Part of a small language model's weights: 61.4M parameters.
Each number is 500 + 50 x the weight over its row's rms, rounded and kept within 0 to 999. Layers, rows and columns count from 0. Numbers have three digits each. The size before them is the row's rms in percent of the matrix's.

# layer 9 MLP down (transposed), 2048x512, rms 0.0729, rows 452-479, columns 256-511
101:448479459466553553484457490510601535514543519555392475556423415443514470488578466575499503493542495530507500523480364567499533434482502406507568556468492466474374535497436531490480562597471448553504519588448528464446489596559505497490560510433516460497471490504510469450493496431482471522461445618483489568505602467418506509447369496434538504471586505553492620533497503509447468411557508492522487524504417399503515462490429481460522509531509494398482462414551514558487473529626544568559525495495615519497535498590428497462552637489536416551599481494496552535487525481537538448554568543523531566425555511486440421477500429484512481479522535542497527516546544626437479433521524592499531447508441427421540499454384516491500622507538470494497502595520567438560510512478434
096:542451514481483510481462428497488573432447485560460459511514550459501487517449484576506413490399471519452533405455553562523492543542538532455418580490325472511563486514538448569528422541410438469439532497493498563609514522534477510449450489499508531432458448443603599570369551464524492414458551508504497581432501525491511503457460432562534435453554543474512483483456478428422563469498430502510512449530547431536527508516470550516487520510467474514562507524500415531490450569475485583522586527537452478599465479557539539426481536585468499580576550479507563402534382468565553434493505452551490537541560487456480456495458563521447522532568501543564579450409575433533557588481452374481494522459526441515524487508493465551495522532534466510528542508483469453475418513520426
099:495445464568446505543513561450448475538545502507528414469522616445478442545516451562527567528538462554472497458524477396582581452507502494562527501501522431533549495471570530490509473532402489510449528550472482463519502509506409464483508533464544468529468476489424455538449524535463439550451495514483450433501546491512540357508509541462587506511422464426564537485455442473526515520505482419493486413558573570402459491421477438465467569487423453384467461490437513463430429440512384449510548529542432557506477575503433469581417534496587520536609417562603426530482509430483440563562501482418573502473513464500455479498522407393445466525555511522459466526533514551419473472488401480426541454426555600592493445488502559436448563515514395551504491568532430590528546480511616
097:560525437461500479533448551547434545533535551531548461541476483465542446482545484495412554550507580482502457502503470442439480509455595566474505575447477509521421447487492539476533596425505460489428533507469524437425515405534472545616445475473539701425406495447537544508567512434501394484554483483548509461498396525431464408503533499483451499542506516542618588455425494489547500457540463466437528427407375453450583530487589508480553512573507458422588554487526441512498515507525517473494506534510475494384448511449503526438397557511505473514442501556501449487499504605588533516506463435428508499495499506618430450427476526497543527469467420502600479489565520443519433452516501540524458456513429577489521522513482480543503509529639493530556507550498532505524521516561467
092:355459371540439538521525483531567432510588506465428480472542524425550485582610520507463482583500530444424470536495528517558478484539438457476545464468586490516549486479608427444462524505488547412452471500476503564504406498460551483519568554425399619545556484497547481548518470449510462488425466468532467440574633534570486543491500519467492586485548428445487561494527484448458534407510464442415439380521475508471573519486479508566414433595588472459513497450451563464451594487475549475505523404415476499479450359528492502481455495433567453480574473476507661484510552422469496476528491495500452510593524484509523547465474494588464577550445437574433527494473493569546445536496437487470528482560535570437454483442518583391472547575457561474460509545475471586489505474460474
150:485448480515488486459538401497532475489469544482473494532366388554440539555611466512472423537449535470468524475483466482492489443471485427527495476492567512502581445601475449459510398508481486525512450445492487425431465371545419492459503516478507511438511472626502437508457492412560425458519506539520534423514488411490488521469507465529549521485497461458472459552563446438469532487480555469551547593519481524415537529529514459568534558503501503458496569573514513414622556451540468390498504537494463502594468537443497508531470419650492418473460446537523501481519521531512430553465471536528506557469462470438547488485546545497482377385577549486426467453479485495553378425517464498461456490528494425486536503482557515441575569435407548530542510504560459506470434431481572
098:506471460513443554539423583497482513439523521499547552405479496515443449478541483523516444484587416451465479424508575389437577516536468510463487501532598534394473507417460451432493599427495506593542469421569522509538459510484538484567560515523419543535542534501476441567513479522455503483538466544486542472591554570493424539426538511506523537514580470478540539449514577477515543492478511530470480432532501495497480517454496421452502546529482463470502552508445485421426483565521472478426583480512456524578508434466480475417479494539509536560467492503540419475514509555489533533452509505501560558432604493508534502493553428567540556444513483592547474383520516485521377506418457497524457474409436487453536422500630621604497571488525506434375538597464444522509486544484518
096:503475532541456423479529433538573538489537530538481488483444466562443562511538444568483460519534525515518473483547539517558484437517549550491416576465513514426474543458514444609478442476561531479523474472460532463631577486457475479427466474455477467551552466518449440563487569517564479528504502364505526593577507434376469487482530484530515549467548404448558484497452466515547489467478469464517506552592440600455453481505470515554524436496525458483460441518509530464576550463540430607460557444492574405442450518502538525491523442504577643482402530474441460476512459517487433419559568449499549476399459524496438511448473386495507527453453490419468555546436509385491470518501481572608479487469525348498471558523596495485501452487570507488511585511544556494333400440571503
099:482537395528424570500469500491461482507532439510514576550642441555547511498435543543531498441430530411520535510517429490616541524481486466471497531431526478510571521444503457545466523518539573533642523523544415514551412444485485441511487493531489448495535414541535499399505489479504473550521470474439495417503507541475442522458411400426494446485493550417517445559540570544438386470512487439539491578538447485542479493491494510544516559591439533445488531512476457540529560543453511533550532411554473491518401448476482619464438535469427465529583490522539507486494520490498513491513441471560621480412396507437454488538533435497456563508546447609480580510502504587506528444513560473406511444504521430560482474490490457586515474531473487573561424469493527622498518487484467
106:463516443562427461444466532407501603528497548424472476448577433461418571534487469543542492440527505504440492545553462412426453454513507373468565528530532418541478514483536395533501551516538558524468414523482431576491499475496481512510552482395469466542531431439596492481508387504513529503593501499543505494504466415487493499498518517459473540507501480511521535504529566504488560499493518512461408551399525455363524467463493483516531405497513512394438491467519523579613528477504410522534425467486434478520493485478446493373419538503518531522443513536458464467437448651509537509500520503395536624438519498492438468456510500540539520498513517491542544468524555520467493542512565483406505457524472491455453484512549519423453360477510542520457485431513489533480484529452580
090:527540575505414527569467483525612518499473506547459504514474527541507513449514483488520497515455520507411451538500540494467540462482527461487575485518507446530521446517449564535446527453534407465516575470457464570514552554487562443493492450526497461475620430461533448517607475557584400464412522461504432419513532584495475481441486417468573545426491513470534505446534595492561480463340446462499453472475510531553421603595538437530476542543513511394464504402465560445492534411454484474537507441612441523488494552518531501495550517501504497512435467490524364564505518449474519476541529547523552464503574504432464444476509521558474545512496534470510515598475497553482478519507558483533537550581469538607554522501519435560506463550479541519443455527481504489466525432543475
095:534558525419465497508473491566471569543514485629497473452549447490595473542513418529404553486537513535433447450444542492491530512554417384436462504444521438531539595395444460537483474511515563425482417508470540593521538472507529521492485571482504517516515431526529460489523479519328498558563451519439414444595453433554459475499434469449447480527452545429456488504477457511537554419464483518521473546402444488463532407544539551457474456513492407474536513460510492524576510600471534563465549416474495552513475586476564391571499463480432527520559432588529502510433535467422402553450470483527508503462491426604502513502509511394456511466402505458494504469479571559533497426514501490495432535502462413488569512570538510554469484597568414527584459477509478476530550435598510
096:513585449588528510507532360520463436518502465448513448555392459492493540542498475509534443483531483527482495451562418517524410401553486487430517543473646523493518525537545482498470488554528561475573482556485417512487503479526582471517501505498471426510571530548567539508522527559504446454443495496442389461501555525504523519445585544497450498477579490465452505458473479560554490534468495502532452515516572463510394523575539604568517542450479489463446481501496423463490532600424464539551487494469540499425373461510545587534413499495499513637488522449497507484494508460449493476519518544478393582491475530537586542474523489532472586355449495615533448478409506498500388588491520546510466486565528514469489495520433482536425588460555494447487469508477468486552536516417538
097:458523544502560471531508559503500636391482560465420505503470534614518563482503592531538533540496540559526564438436398514485414454543525533466432396483477462469544502490457426477585516494442523461506548530486529483549531495442390497506491499516531451485479453526615375533459466432583475499629571522523452438434403455483463454479513573398443457489459514450450530535431516422519528548518409505470460564541526487466478485511477411506454545477490497507560510517567459493504484439564585491472552485529530445416421508455503507572563624509522524540504504491533536508513433459483452578381529488481527546529356537380484500548512436546567469500561473533457481529505511441569454495477459468549468464514481551521530473603491441445493493500527483570560512521479514546517571407608372
103:460455468552492603483436416578443464517486456470502550458496436488486529485530512398508546490428512342460478477505596459484479611586451515419450493498634395489494551484497533455460490562556470524524522419535559536411462507560581514573489410433542490503448500561480557450527439529563473486532472497472540491607528503524617486513509485548530481572565546487535488516533437496530506440441458496384452473376447523567459565486561449541541528486549539485509428556506526517468481450564540451549496466505595480583484470558492464519581478511444347549521497466458364494528585460441505538464436441567454494505512542506446569522611524433417592489492577569600505496498592544508525523506527663420501534509495447578526482465482416478543468565582465482567454493511532520511441517414489
101:533520417520580462466435491580477531455510561474443479453475494518573570434614592570519547419484428508466537507463449520564512412397454539465458503465478571544469433508464579517526463546403435488454427443536460474429494518425494497479515487462502309520516520458526444528521478571472484459441513554608462535396527561554499543497562500507423454464447438449566526478460527512407546382549531448502468481503497452399493492457418528531430540530479470462488437469428423567495417547434499509549482471567614573527503521481534479527487513497423498479555522502540414466510457491542556478514442448522436447555571447483451431481406523501587473434504611500434545433511461498472475538505567508529467508542500531555517532505484351594471513556492459475521445443513423505483465459438450
102:618370449529509381587509511502419552513475512495513450439479542461526416513477431525414521516545533593458497548467455489574449487490540498546488491429382404509461528589478474434519440488551534429545582499490455453499532516462532537469544492509479535573448541496460490534612464427453381522557510466535535539468574432557511518473500497546496441402543459478555542524475549489581488563448393492532531561528484452561591486497514429453454458490546439455472393491437465512492495534488473505455511480473487503487508506451543566514504513544429466526466353450469465520489503507575481474494489594473498523402490484502510512488461510493487426463442569479505555468553553581498496544459454515546427476504455394515465505578579555447605503502456533580558511539448417500526500616435457
096:433468542454555449410499547398629393440460415493486431470526466530459398572479479428487488463473504522478432464476469510434508452419512501479419460404495498561580546469488370541496476498496417431491445492546441464541421473541485497555451433491458387501364504462527445487447473507530451462545501541494487475473489502471531478414584478472502399534490483435506479446508385484405473488466416494493507487448431431431513525445497515644511483410533539565473532456401492394476563458502562519468438501505526552459530511431501498460451504487496529512527514532555707532480531495413550448518485544539467523556476468441491587423475557567511485572499548481542577463462542528470439496522568533393532452527508458443610457472461430456547480501502487483575453588543467479458453503467453
108:487439490494488480493485534487464477528474434506467538485492534510517523492492559542488456594523550453575477481400475509468441572579550439536467480527533482433508583523539497564584481574490584468508445461474424398537483509585515486403495491434430486472421510536398445531490471404464498603485546490515502462499463499415500495526452537443524487429448582514449516488597515497580527406499553455424395450490475461463475482561561555501388384522473431439439439582570495493530581495539450565423445568458506470523479444487502522496446443531517489613470470477457388498516558525485504588620504493506546494452533454385517488446458412552509493495506491500512430541454457701531482518504561510491533376511521463466512348414450488525460485548523482434550484548483516461454545470513437
097:511495467497534539503489434454462547504491501513618449533521475442473458517555486585496646447461457453549500514533495487452540490434468520419476550580522495500453572489509414466445514518488467558560488545444495578493465547422513468541429455436532588600539448623510451448500516484458525556493543540504528522406488412461587536515475478502546462568511434513524526491585454423423469560534511540359522504427499455459530432530463395587428472578476568389513436470451436528493533568497467551476516413415500417475493507474410584644502475523466484472487448364546564544456500459547473513425546468500388471478496491524510514489406514470522423579528479381587513453472494508444460509483486498496554481520483475487406467401444509574488522493487484454531536482540629406381506469448555
108:527432492438475476506513518518587525549497479420510489579486514513443583477588537577454501514456545492429535417484533488465584543566478611552559466460559515554520527469443533523555602475429585460504465487441457452467414459412508464433446546519514520498513519454451543423504581410524471529533549472590504550514534546465548453535515476566460474482586552437495370516496450549540462524560495476446503489465468534518597503599392482563502492483483451403432461587393590520435402544473537446531565456433416514451537438519405510520553424521447450544402384401498479567599517455484537507507447542594502454481522456534528547557547569484388505454400449488538483474497514499399495458529530507425539491589536509551475521502441445513476444479385546461526465515566509537497415587446590
104:550414465609578431512470460371429537548519513541478500494520464417513432496440542436530544496477421513493559472515473611561458390365474459447594493480490422578492484499395465462485571453533571533564517501516493520450546492453561518498508476537476555428455514433549480492409521464559471559486465489524431529505522519505539595527443510563423568540519511448444502545458510524558433360502497521449518420454502443515530517420473473478544552516526512415596526478474509435441539494541459443409451511497506598488512496537505510519540549490527577508495483512467536410537568515467498464493482517434499520458632588449510497579444492518578455551557483566534445524424492473537511482547485452466527553575454472448511451485438515565519480535470504484487483517489435488498486533510574
103:484538504448473506413479479558491479474579446476498516499517499510500570415468440542589511387424472602527483533492497530515506562461496536455466501519543522475529605445476531514554519435504435455507510500560417524511477386431454468500542434410471537520510516569478470486435491383522558500558530384519551456537524571476565491644439475471483548528580505452465399556528565526458482547518521476445470462482502510558518505503466523475483474461505472463437541577387540459494574446476342472493437477609392579522548485479496487399577490425512518537471523506496528510415519513466405589519487438442422478491513530573493453482441451430457463531485474562545516547495458387491537426502483532472460549390570497461503459423482417490510579443542525403576520493382468541486485489437426
096:539440471384496376576599528520513491558470520497516462501542389566543468485468464508449486556441453449481540428455514514506459522592441502455442455491502479433504546457537560471460581469517516499427502459587490443512547527517422403561631504452466503523415517507468559547460558522559532515520473532529500536488529442552453535446509518533535519516435570481512382506425576510436441504420522478405481494571516509460545399593589420500433456498481532558499516433550537521459473494452500486476429488478491450452431618579473518387442571473559454499517554450527454556565520420505476514531544455448463472479506423539473489461483556590472521577624444448473512585561493449551524517511467512454490433438494491514523493470615464463479534559544542505413443462502545526457440457551489
099:550434487471574415553499480447539462509456430544547447569547490503508576590472350527584427539419471542536589555531544564465486398448513462501563506505454476520473469537564466489502541442430433431616548449560464508497523462481517525474520453421461393479510545553375488508518526559531435457501526539506521491521495528463463508415560448476454341513410477610566439563482492462517445385520499477524520461613501482542444536492454532471432452537576415567477537476497418485446528446499452408501506519499486533455554524478623452380416471545467522554521563511565433506502525521491419549438475430426497526434528502421443509619447481510527526599496507578516464472428442426399321393439380482556512481588520556549429458436517535493492547503471415422551538466494532567502488577455503
107:485445508474457407572451591541442480489457488552523481477469440475580351586540504539586583450614584447538487453436521456481517441478507551473505564527548501481512481502530507452541381517432545552549456505475546417539471516435546518530425624490540498556532459442460453504431538481446399459500529549442470522576446525518476518457450426555485518464524494575438401509530519524572460542395487545525480474545499535533428519516552519469506523490565530471494526507412541522486575485488478422529559518503578483532497503475516446483487531460602583517525451525474498386495491522570421450551552428446478481506460545538504423425441489472490507559503512533488605459515488491480552487525374440532479440491574600562558554469479570420468498494459625475542489430505445498489451434528493
102:415450494564512438450511531455547410555543526438514530532523501440615438428448504382476525367397546484516593462443442416520586433406516483581418477510453571496545533512461393628465502476563580477391497459525555461451495517493490475525520554489464565547521580483551479467492465494519523506568482471450516454461462466530498475511583506565516467529603502436526523505547389530494567514527484434355509458618481518430469519520504447472521517460546519460518414417502494399566480547465420474417517478434515463468532501444501500556530575473602525530471431504529382552405463484492451502502501440484478508452518506458481468475443472418516452540533550474530514401575529515525539508535471499466506468532463533440539526484440488526546488500466442531405514509491522484577602429536463
125:412502483480504589614535527537483438515547530522520505564543517478466496524569499553419502500417539466455490491609472570545517522543495542452404405460442505484536492518537524491467486536526448573437433521630469395554500456481425564566485438618496453495484418558441601448572546469504515497520468561457519465512511476382473479514527455579457506518463568571514502550527430552541633436479526395497544513495526451507485544479626441470433481481509561448523500466564515517544505586494505455495492445511492471516524507484492472499523537470465483456486465503474439534522601451516433560451444488594427439513559436542514519453484492471382459449493449548582513574543530382482516494521574555439480403532510509391558526484556493490424412519523560375470473529571496474493518527387517
# layer 9 MLP up, 2048x512, rms 0.0712, rows 453-479, columns 256-511
098:534506502480500580612383518514412485544511568450474587466538594474527485402502627488504597471544544456541452531536544478435488465446482575461445455560558513461385519538389479434371598484490549436457511526612472458458474433604527437540504424478536490464529460481457427494584457464521525520510433493491530472513499463601559450586530548496447438476499493550515392486453482607523477552530542509515513515411522533416526543517573419444605525542577483431481492526490559521601534465421570469487496431506555544494477523455547520505546508434501470512425474394500455453534549531538519491507489488429492443498450600462540508487572494446430466536516474453494461499573437483456506505462417435440507477601435495378439521520479489507510507422430480489487559491454500479524513499444406
103:466452490528460505543477556589586443495493462459494481523540470544493456500486484505479578535505455484534491521492501479578565544452449428479560525428477568534444482521492440528481457475535497546475496534443497542515517569419526482562614461548620570509529484529481468473483388512572507428468477550541521487415592508533513576534415497546499470512393540598506512492569471401577402507463535526515533477412487445494638539489462473551487439475607542578538424455488515475522498552551475488542480552547431510540539648489385442517468538513543491531506620475524514571514425418506496546499539507523508493532464475562469470577387473518500508472492515412527509541510490489466544485527530482547491418562541566516485447549506538489580507447514490501587479526495531458499497542477481
102:411477459582575486528560428550567474555365560490464524527527412520406555518414480498591470440554545472527481409514476523575408561523514512518461484549567464477509504453540474494500481521466576515532491506471450486457490457515487516402462401504465547536489461485463431528502405563560497522488494401563504455534468514498415463472383392481410524418489546440528495474499471530498520528449541473424474486526415556488467515501428527508457532523516528542461569420531504515467572440475499373487529491529555486471392497512570469481527503485439386457471482435505483473508391522485525501455478515483571456494484459518561482557443470489518468555489530530597488506441535520500556472513568360583470463556552399470492490531552470404458409465485553576470523450461582500539481562540533
096:487416546511527635426494477546460492508477491495547554522595449471525476473544594448489382541515517459511448498408532594414473511523531488450475530553481438541549470583502543522549467504487501518531468537497475470536496557513529519460418554516557533577530479461560655501438537527540527497495469497513482483526425463448471559528492430454454457503531527484480528523474545435422470458532521499472465561410627494523486437484492506511494464427519490423499453410561434522571346594445486479477419488579488473487440518456471533443572546502515467578489582446479506493459473519525538461557556539488558471393522565524456429539493580453564512589459457507532505508464517460553457479522510424451503532431474553499551508519571502499515478520535426520569501524446446461454530528407466
133:542498483465470552535527462523491485508506528509495575500472470519469472597488483468528450542528579472420592546454520485539494449576423391462544397532582508514579495530489532444564490542541509493492448489554505409478496446520448494515447487514471532435476472526500497558523463498568404521504503497510533457534520444518534507527422538462561445620514517509545598510546499512431550486518459484471438559565517504393424498563492503406526518536504451465462563440516505521473497414514511527468548424576414482395567462508555528599493391591588463506466402559476505579499505479484480521520492521505463543528531382590494440525511548561539462451567475525535429433415462418552505511491468535583377488467526523500447452513489509477488443489477613539477510485497497542443547457544552
101:528440523468540555524411503532437530578399526479567450523543405490477459543519459559482493432631485555560564548494458482597522548541474465495541420417530452486523493526577484481480526472424498463433451463548546582500498610520466400511461449455460441556417481413460438378454486448434502484462545444528414555443543449466520575599544471474469469508480551491435513526489491514388524510429424476439504628421481473390453462531487574556447499555457440504466448426485405484567451465493514558496546553474579471452530497524524557531448569595421516512488517582570498507461524548524525490438572476446574410551531512542517545433596527522544514485545477499494525630413559453514613549515575489506550530509525442542542502480532497470455659535585451541556579525493550571464525480461563
098:505518566482574561528474448581451459493396476501498484526522608507598520546439538432478505569533469471458532522440504532460540391471458497463439487462484491538506480495499419485490477532398469524445498374539466465461501482428460535513584546495509496582449592501506448455503523532528571566533524518532431466558519519562573394528473556377549578475500493546480492483478556558471426575566477458516540460467439396494540557477578510484521439520464508523601582523477434542420492494545486462500483562447511503517564528565547494513632437466555544454580445519431482446480498447522525475542467438452501480485546509477461386515527532485491546450403515449557428539535519520485507477350478498579530567551449523556489449551412547475536576530562543491585471507444478467507587596474497
104:518518524556505542581432508491514497464464445494548562452550481500402556531493485441518550482514475458546428453531597490452549487502518568426587483453512563457469370401564468549549414476502528549468329469523473561563525495459479403534419522511521563389532585505527500409511527480524469506533567516493552488477426479478523537608498490471458490483520499567453524535462587532509414502499475463547525526538492475427548360495449501468425510423499474452450442634574525459479438466546474493437496400475424506514609519454559568576521465535520504623551509517511446572540490359426512489498447470515440503427551445566454534430574467507498514542532502437506417437558483473481494528539511443488494498458395514472530451500439498655471525502503507419518593392548451515593517556577510
103:507398535497536535475487594436550458511477522445481548471582529523560452526564422569515441534458458534445490537552494510476554542438478488511435472514505547466502510475435503523503403521555615510534459490496504519559453497493459594497557510592448447497423481501583545551489530483505475471513472520513461516498502470508459469543508567517450489450579599554443563579406476466484529442536519490476461423444508450530551495488495543419502407488504487477520446492503523481464502482519485431441460507469525493594441487555516479418549540472543519491462501509549527434482572414496468529529410474419529426530529466512428521571488581455478525437534540374493568500431568502458488499435565523527556480500534574610481523521605515458477446401547456507564527570480449520505584504504520
098:526475399481612526516485468465547471458579499533508513528577491555498433487535502542564425539595517491473563518434540506555471577534499450478547566498475550475503652480452544519536504492567548555527481457444634504474543563493491504386408507427479542465484552473462481529492561457451547590469543486496465568484398502538565350505509603521399479548578461583464438549520537522445483530539426443319490505587468435515485524489443499460442540491491466442503442561454458545477546509544457537526386414470529440546405483511412593541489483571468466432554525481497498488517515585445535425555514549560412488487548493501532600549440504447521494528570484456490557534483446472551557523397450516525519473457515539458548501480463518494512520415565473556450484470582549588409439443422502
097:458510528445504560545460510424486451477514483392484472560482475503621627522527471523444489515434582501495532529435491492448462485535449553435522422607527522449496500543489486477488519459532534592472556388558469456463452600482473460494474541562500419430431551457491564475489431464592498589463552462443469521500573443541472618393542457468457448563451591535571523570496399498501511530507681479562447427596452475524476555472505398501588524552479531481439426550549478522578454551610441451502507468566532504492493493602544522455432436544446513492530532513550487472543526538530495385534470467418490497501477505361605591387558435540402505468545491488553512385483487468533441499480543481468475499491521437511500506508587546529501486503493533558485493537524444530519479548472425
102:488489488445456544431380510563517515509532572537491528502473507521580428549564540489554550441487601559435487428499579461502512468540454492477547428521512506499511447498425468494409453455573548585502511446544477506476462456499493430519531581518524423469533496576408531486546421530527552603445544545514446516453536464553512506517604487449478464440536544514443516556561487480516538488488511521457539478489503548476513545592475499458466508462526601404560487406425347455513473522436492458564491511556497528468480628481512515392534529452523447518529510548451512414439534543548466520520464451527513419450521506515449460412513476445543477585524607543563475557618567513515562540507504410509482444461498483547455501493554520545519486499445481511487532531475538601544570508469433
102:406475538540463428510478556416590483591491493489538534380495512498489471426582473505486457545468505483532468430484430539557502507398554425440467476552537523515626518483492411511534496498464413538503457500589471435481503528422497459473560487506413512526525482498503502574550562449427428522561449499508517448444535487505451537490567482512562606438481410575546479476558564553459564529535517437518586404439385481438465575570473538521429491512484550594495531438555465543485514447487518473494571529560489505581443531480442552461578498440489497405592576515523462507573517525437475572474454539536435450503549527498471436552454541370524578448512477450487477445389539492491444511443560489437501515495557550513474580505532475505586462442541449490555519537588424428516464500571625
105:527468643479547506605511480480482477503613517515471506479478470491508500434525491530417507512561485529513566512435515535492530492495435433551450422471565571628569466542486534507573511481505495513451513583512552466490447575550456522431341478520545411606487543428463426460504572549566516414452542519543514455489509479385516480487529423510442498525462475447406480521579484611531495494574546465589475540438558528458534397516563509456512544501421537640500499416530571525545487440472554556431579508432500581607479492480493483433563552460509569436516501403494529454484469421451547548484479411613553488561486518426518531557542490574564529440567469457413494456570513480482514437390417414534459487444499444533479549568579549495452512507496516469437394559479523387490502474487435
102:465441534549473481412494413490482462552608478520486469592522452512510429448523514443507483526517496417532517582455522428464541537453414536538551631575507548502508452484528517467423509476518541466518485441490518468498464479515454504448545412530494447449503456539474599435502548533557462566520577539461544446516493424443486515555434558437468546424466513425418501525481576487501472459462444509496444504592501470503441507495567535490497488466368533545472473557485497534549446596476570487553484528521569441500587503465494515428543514498538453494545503575425496562571519391525542579596487523517554590441553519604504562550542524516470439513533603556508407505483504537449590500539497373506463510460434458617388496409486501415462514598536492460592462526516515502526509512540551
099:478496434580468478438508454466595510470494507519468458526512543458496536543458489521473497514512504448411537540504521453519518511527415478540498455516409489561492492589477443431519470575484398397470437525467436379365562491471512504505562572544500445470504474505470476482461508488493474480495479545560512534484496565535420537512549534496499456488448573540470476505520411465540543441489476434449595520434445527433539511508528566503511515509588453535543471436460436487553539495365413481523459506518401454526603533537465473576513507548469501621492546474487461501473407531503533451456452590579478488534639409573499572517526424515480495466546537599465446484573524459449553444626576421444442527383594526449372483570517431413544555494443480444408512589542412513521543465622397
108:462482425493496531480472452630497548501554454553469575465450516520472372445563382578486438457435471496443472515474519537488484545609456412508493504495552497455425492468462455467498480505568619586539403535493387493411440461443436528460447543512532425472576456487489498455517392391500552511447529470468508462542394487442456521470464548493446474428475490457435439441406505584600472433476505554535457537493501502481466516509455436431513511595460494443526467394538475496476433576538546486455517519523565522434478504450485467491494508489476469502435494469406505552550469523530415545581504443571553489444467458530543417538458422507527444432556485525538561612487442528541476457529389478551528535491369439551633391564489556519513466497526423485489503543465528515420491545430565
098:475493464539580482485445558510469495525461446543510580557489537424528455454506481478453432577425454525504521530486457559506444478505472591528556523538429455492492422531464439480473452530572514561458475540438403542577518422556544511564554515640478454499581519473529384464596610394465450419438503505443449518502549596491453519578472589527521560514570405414382479413421549540408494456500487528474556463534449557487486442591531586505552384490506509519531549480354498456516503543477621476534489558449489525458527519511557441449523411489437477418590567454426502610486375462535480540473544507532491520480503524442494508547513498523513510486542435498494438495483512460594475429521544521557510490480527498466425549509520505539548607507555536522384540552516530521500528400521463
095:586444522572536447455425448539500464535543522582511482472540409451518511469496526495573521513574437515490471430448531542511493421511503451456464495509480436595510455515489548449573494497522389386459424397490526546550526467536486511446510581545424434595503516513519528490543516493540504519449483507420609394508524480529454499591502492534387510520420556498527505466484508497591435543389546572509448522551513485472519559434464601533525498463557472496554475471485372437465512440453575503497573497494521436414455486530504357444481381525579477534498494486482478525473504576486565498561543519461449548545540481399483460448574470548538545477481542453516539408493488504498542461588555591444441415493535471514492413478495464546489526448475536502419552558533537486519518528571526
097:480618535477509368462546598438509527414576402434540485494555528496426475463507476512456487435529486503491554509583553456503427471502495509549484528460450489508461539510537477534481526421500517523496491568546523487449475547397500449530474452549527459488510458510504556572487476465518567386493488451454519585492573443461437506489527493551532532537476548524528400461399485543424553480496558469484465532481505440450526523516544485432545544445548522459436507460445561528597523478552482469488400564549410477485413544510628535395485486576464527560504545557523477588516497490466522455412564438596546464561459541528555495586444496483533505511476507507547505500526511585484519524481453566598526450502585497503526460625551532492422517564474557524441528491516485542549528469402512
108:539489525583457389415496554548449510498570448487416526540451520538397437555587465497551500537450544520548552543429508417618505470494513466556525492518473496577523540495510471472456551534508552536459467544460555423475446541500473497478566420477428471563500526482503470508436570525428507472549511518563423513412416440522573492511511446543458487513479481556475411596409485563588476468522556461513527492468522514540485409541464441464485438494468504520517440435463624482543440499393462548549434513440429577564425528443619443449616465578593455572491558559464524502476469564515550471459547490442506557555460513528557511436410553466606589584451571490579492544516487495494557516559496487478418453475439536533514518599407409430550558469469422543576572540517446530497611491526509
106:527551507570494492480521498561498495405612490434517485526445552461472500514425537440589543462497508411466458645442494463521480403467598469505541536474567445614463526495476604504528447421517465433431512439517524527553532556466557459468492596431496551514494490497543519638452389520500517498483523470469533553512512482440527457541514471484486475549484543537485496504411521523467487532414548556518501396475396426526528508495536506468568531506503474595494561513575489511504495508534558550567575601567465499619536381551588423539565527564485537468522511531432526496500561511531531504623450476489506459385409440498493600456524544547438510534491553479464472461621534556454513463423511517507429503536480456487535519557524476422545576465495415545531513554433410505501584525505435
101:463513568335525470509538575516435506552486506570514646506616475553532587472505550461490491523510523431542551450505590499429462465450511570492426470398517529527401494469647512584470482562495542488470521608565490519529557402517475505425472468501432548494537530508519507465561489496516579471513415496512489475491595444362528618548439463507414527438506465515439528530514471443534395519542564546516599529538451499466535446581464515513441466546467490529506438537404496484566524533556486471542559490458447503459503559503519508515461538551511553548469418428487443460532439537479532561577538444548491503524446626417474486487521495473491417546541532475549498548403538519609373515472566517415472511563456528545572534475540506388523531461415453512508502549569568575501514474496435
098:429563584669514463478510548560459465550431484471460534492453571427387562423539494463475414452555518549515500537487398506489506499544500482431411585434549535489422508570427468482501512623517479533508427470444507448520559524443468524555511493493489481478414460461572624524453427448525506497501491527495513466444516518564538472491518503550441448490468446415429493501462517509427427531529550467445481621529491549435414447490524421559458417469513481525542516561453456529528511423446521590474494543536572558548482451522524522477487501429563560449442496610480478500543554531480546457528574571496468442476576527518498479484564443528481460499486411470375398475510496580559535452428456434498541523472504455467479545575481406472491508470591560546463533489463577471539484477592454
100:533484507501551498532486472467489555556518517420517468371473431529563451570530457459498495489491540436437526414463598487548493489606501476477447549506431453517469488501469364509382508545502534432413533482498481530578557555544420459475506517491548543492619496515440489539481617424523441378585531544447522521513553584473623460530480555445543522379514524447515501572535450520490572481471489514521632514486550421470616519533512467515470437529448427520527562468546541523487520461553569463448508465500458573594490458481477479462446479427475383476479573470435501514508596527451430530512493476596491456496452400514489640524523539528370439397520493509553433416508545494459410467453548491501529499553491521462539558416497457490519551494524613427517545422468450530475561501520546
100:495529607407547532481517429404551543405558419473450481461575597449429497541547513465444430545409478493498508453514466538479529506512418634493492506463448534454429463488632434514468491508476526502389491463436513434509394395565536550529423460449565477521523514506487543483498526470525557562446534452491473550448453547590523567510508543458452564510478552552496520428433529557447542554508532520539483499600568565406534432481573547445427425579500577473521530491572529557514525541464473557448494505481550595524512536544438502575545471496547524519494594476511468508475495550556572560534495511579536575447538437534406547452456475537486504541554498448563400433518492568376541464448405492448447520501490418476645503490557473515486468547558540618500516526447521511502453464350438
114:477461429450484537532495453466531522521493487390550430498398551494522428449511533549442525541488502475521580474548510466587558463486542443497483398415513512455603504576539580472523465549530451446527519490625545548522549498491447522410467509557534455591540474476468421453453448515544554396554583547498485498472461481521469442416515486531410481552392495472472515499500465533512569478500504455489461510559485477464433453592514519535446404465467488516485541601528494547543427527535618504539489436576479518589459462467563461561473424496460511479480455451598532435421502507406441445529459500473427541561477580481531545513493441543535451501525530459431475567485648513455535491393510465491560458561441510479504490514527465454573548568396512565457416532393519596593520537503478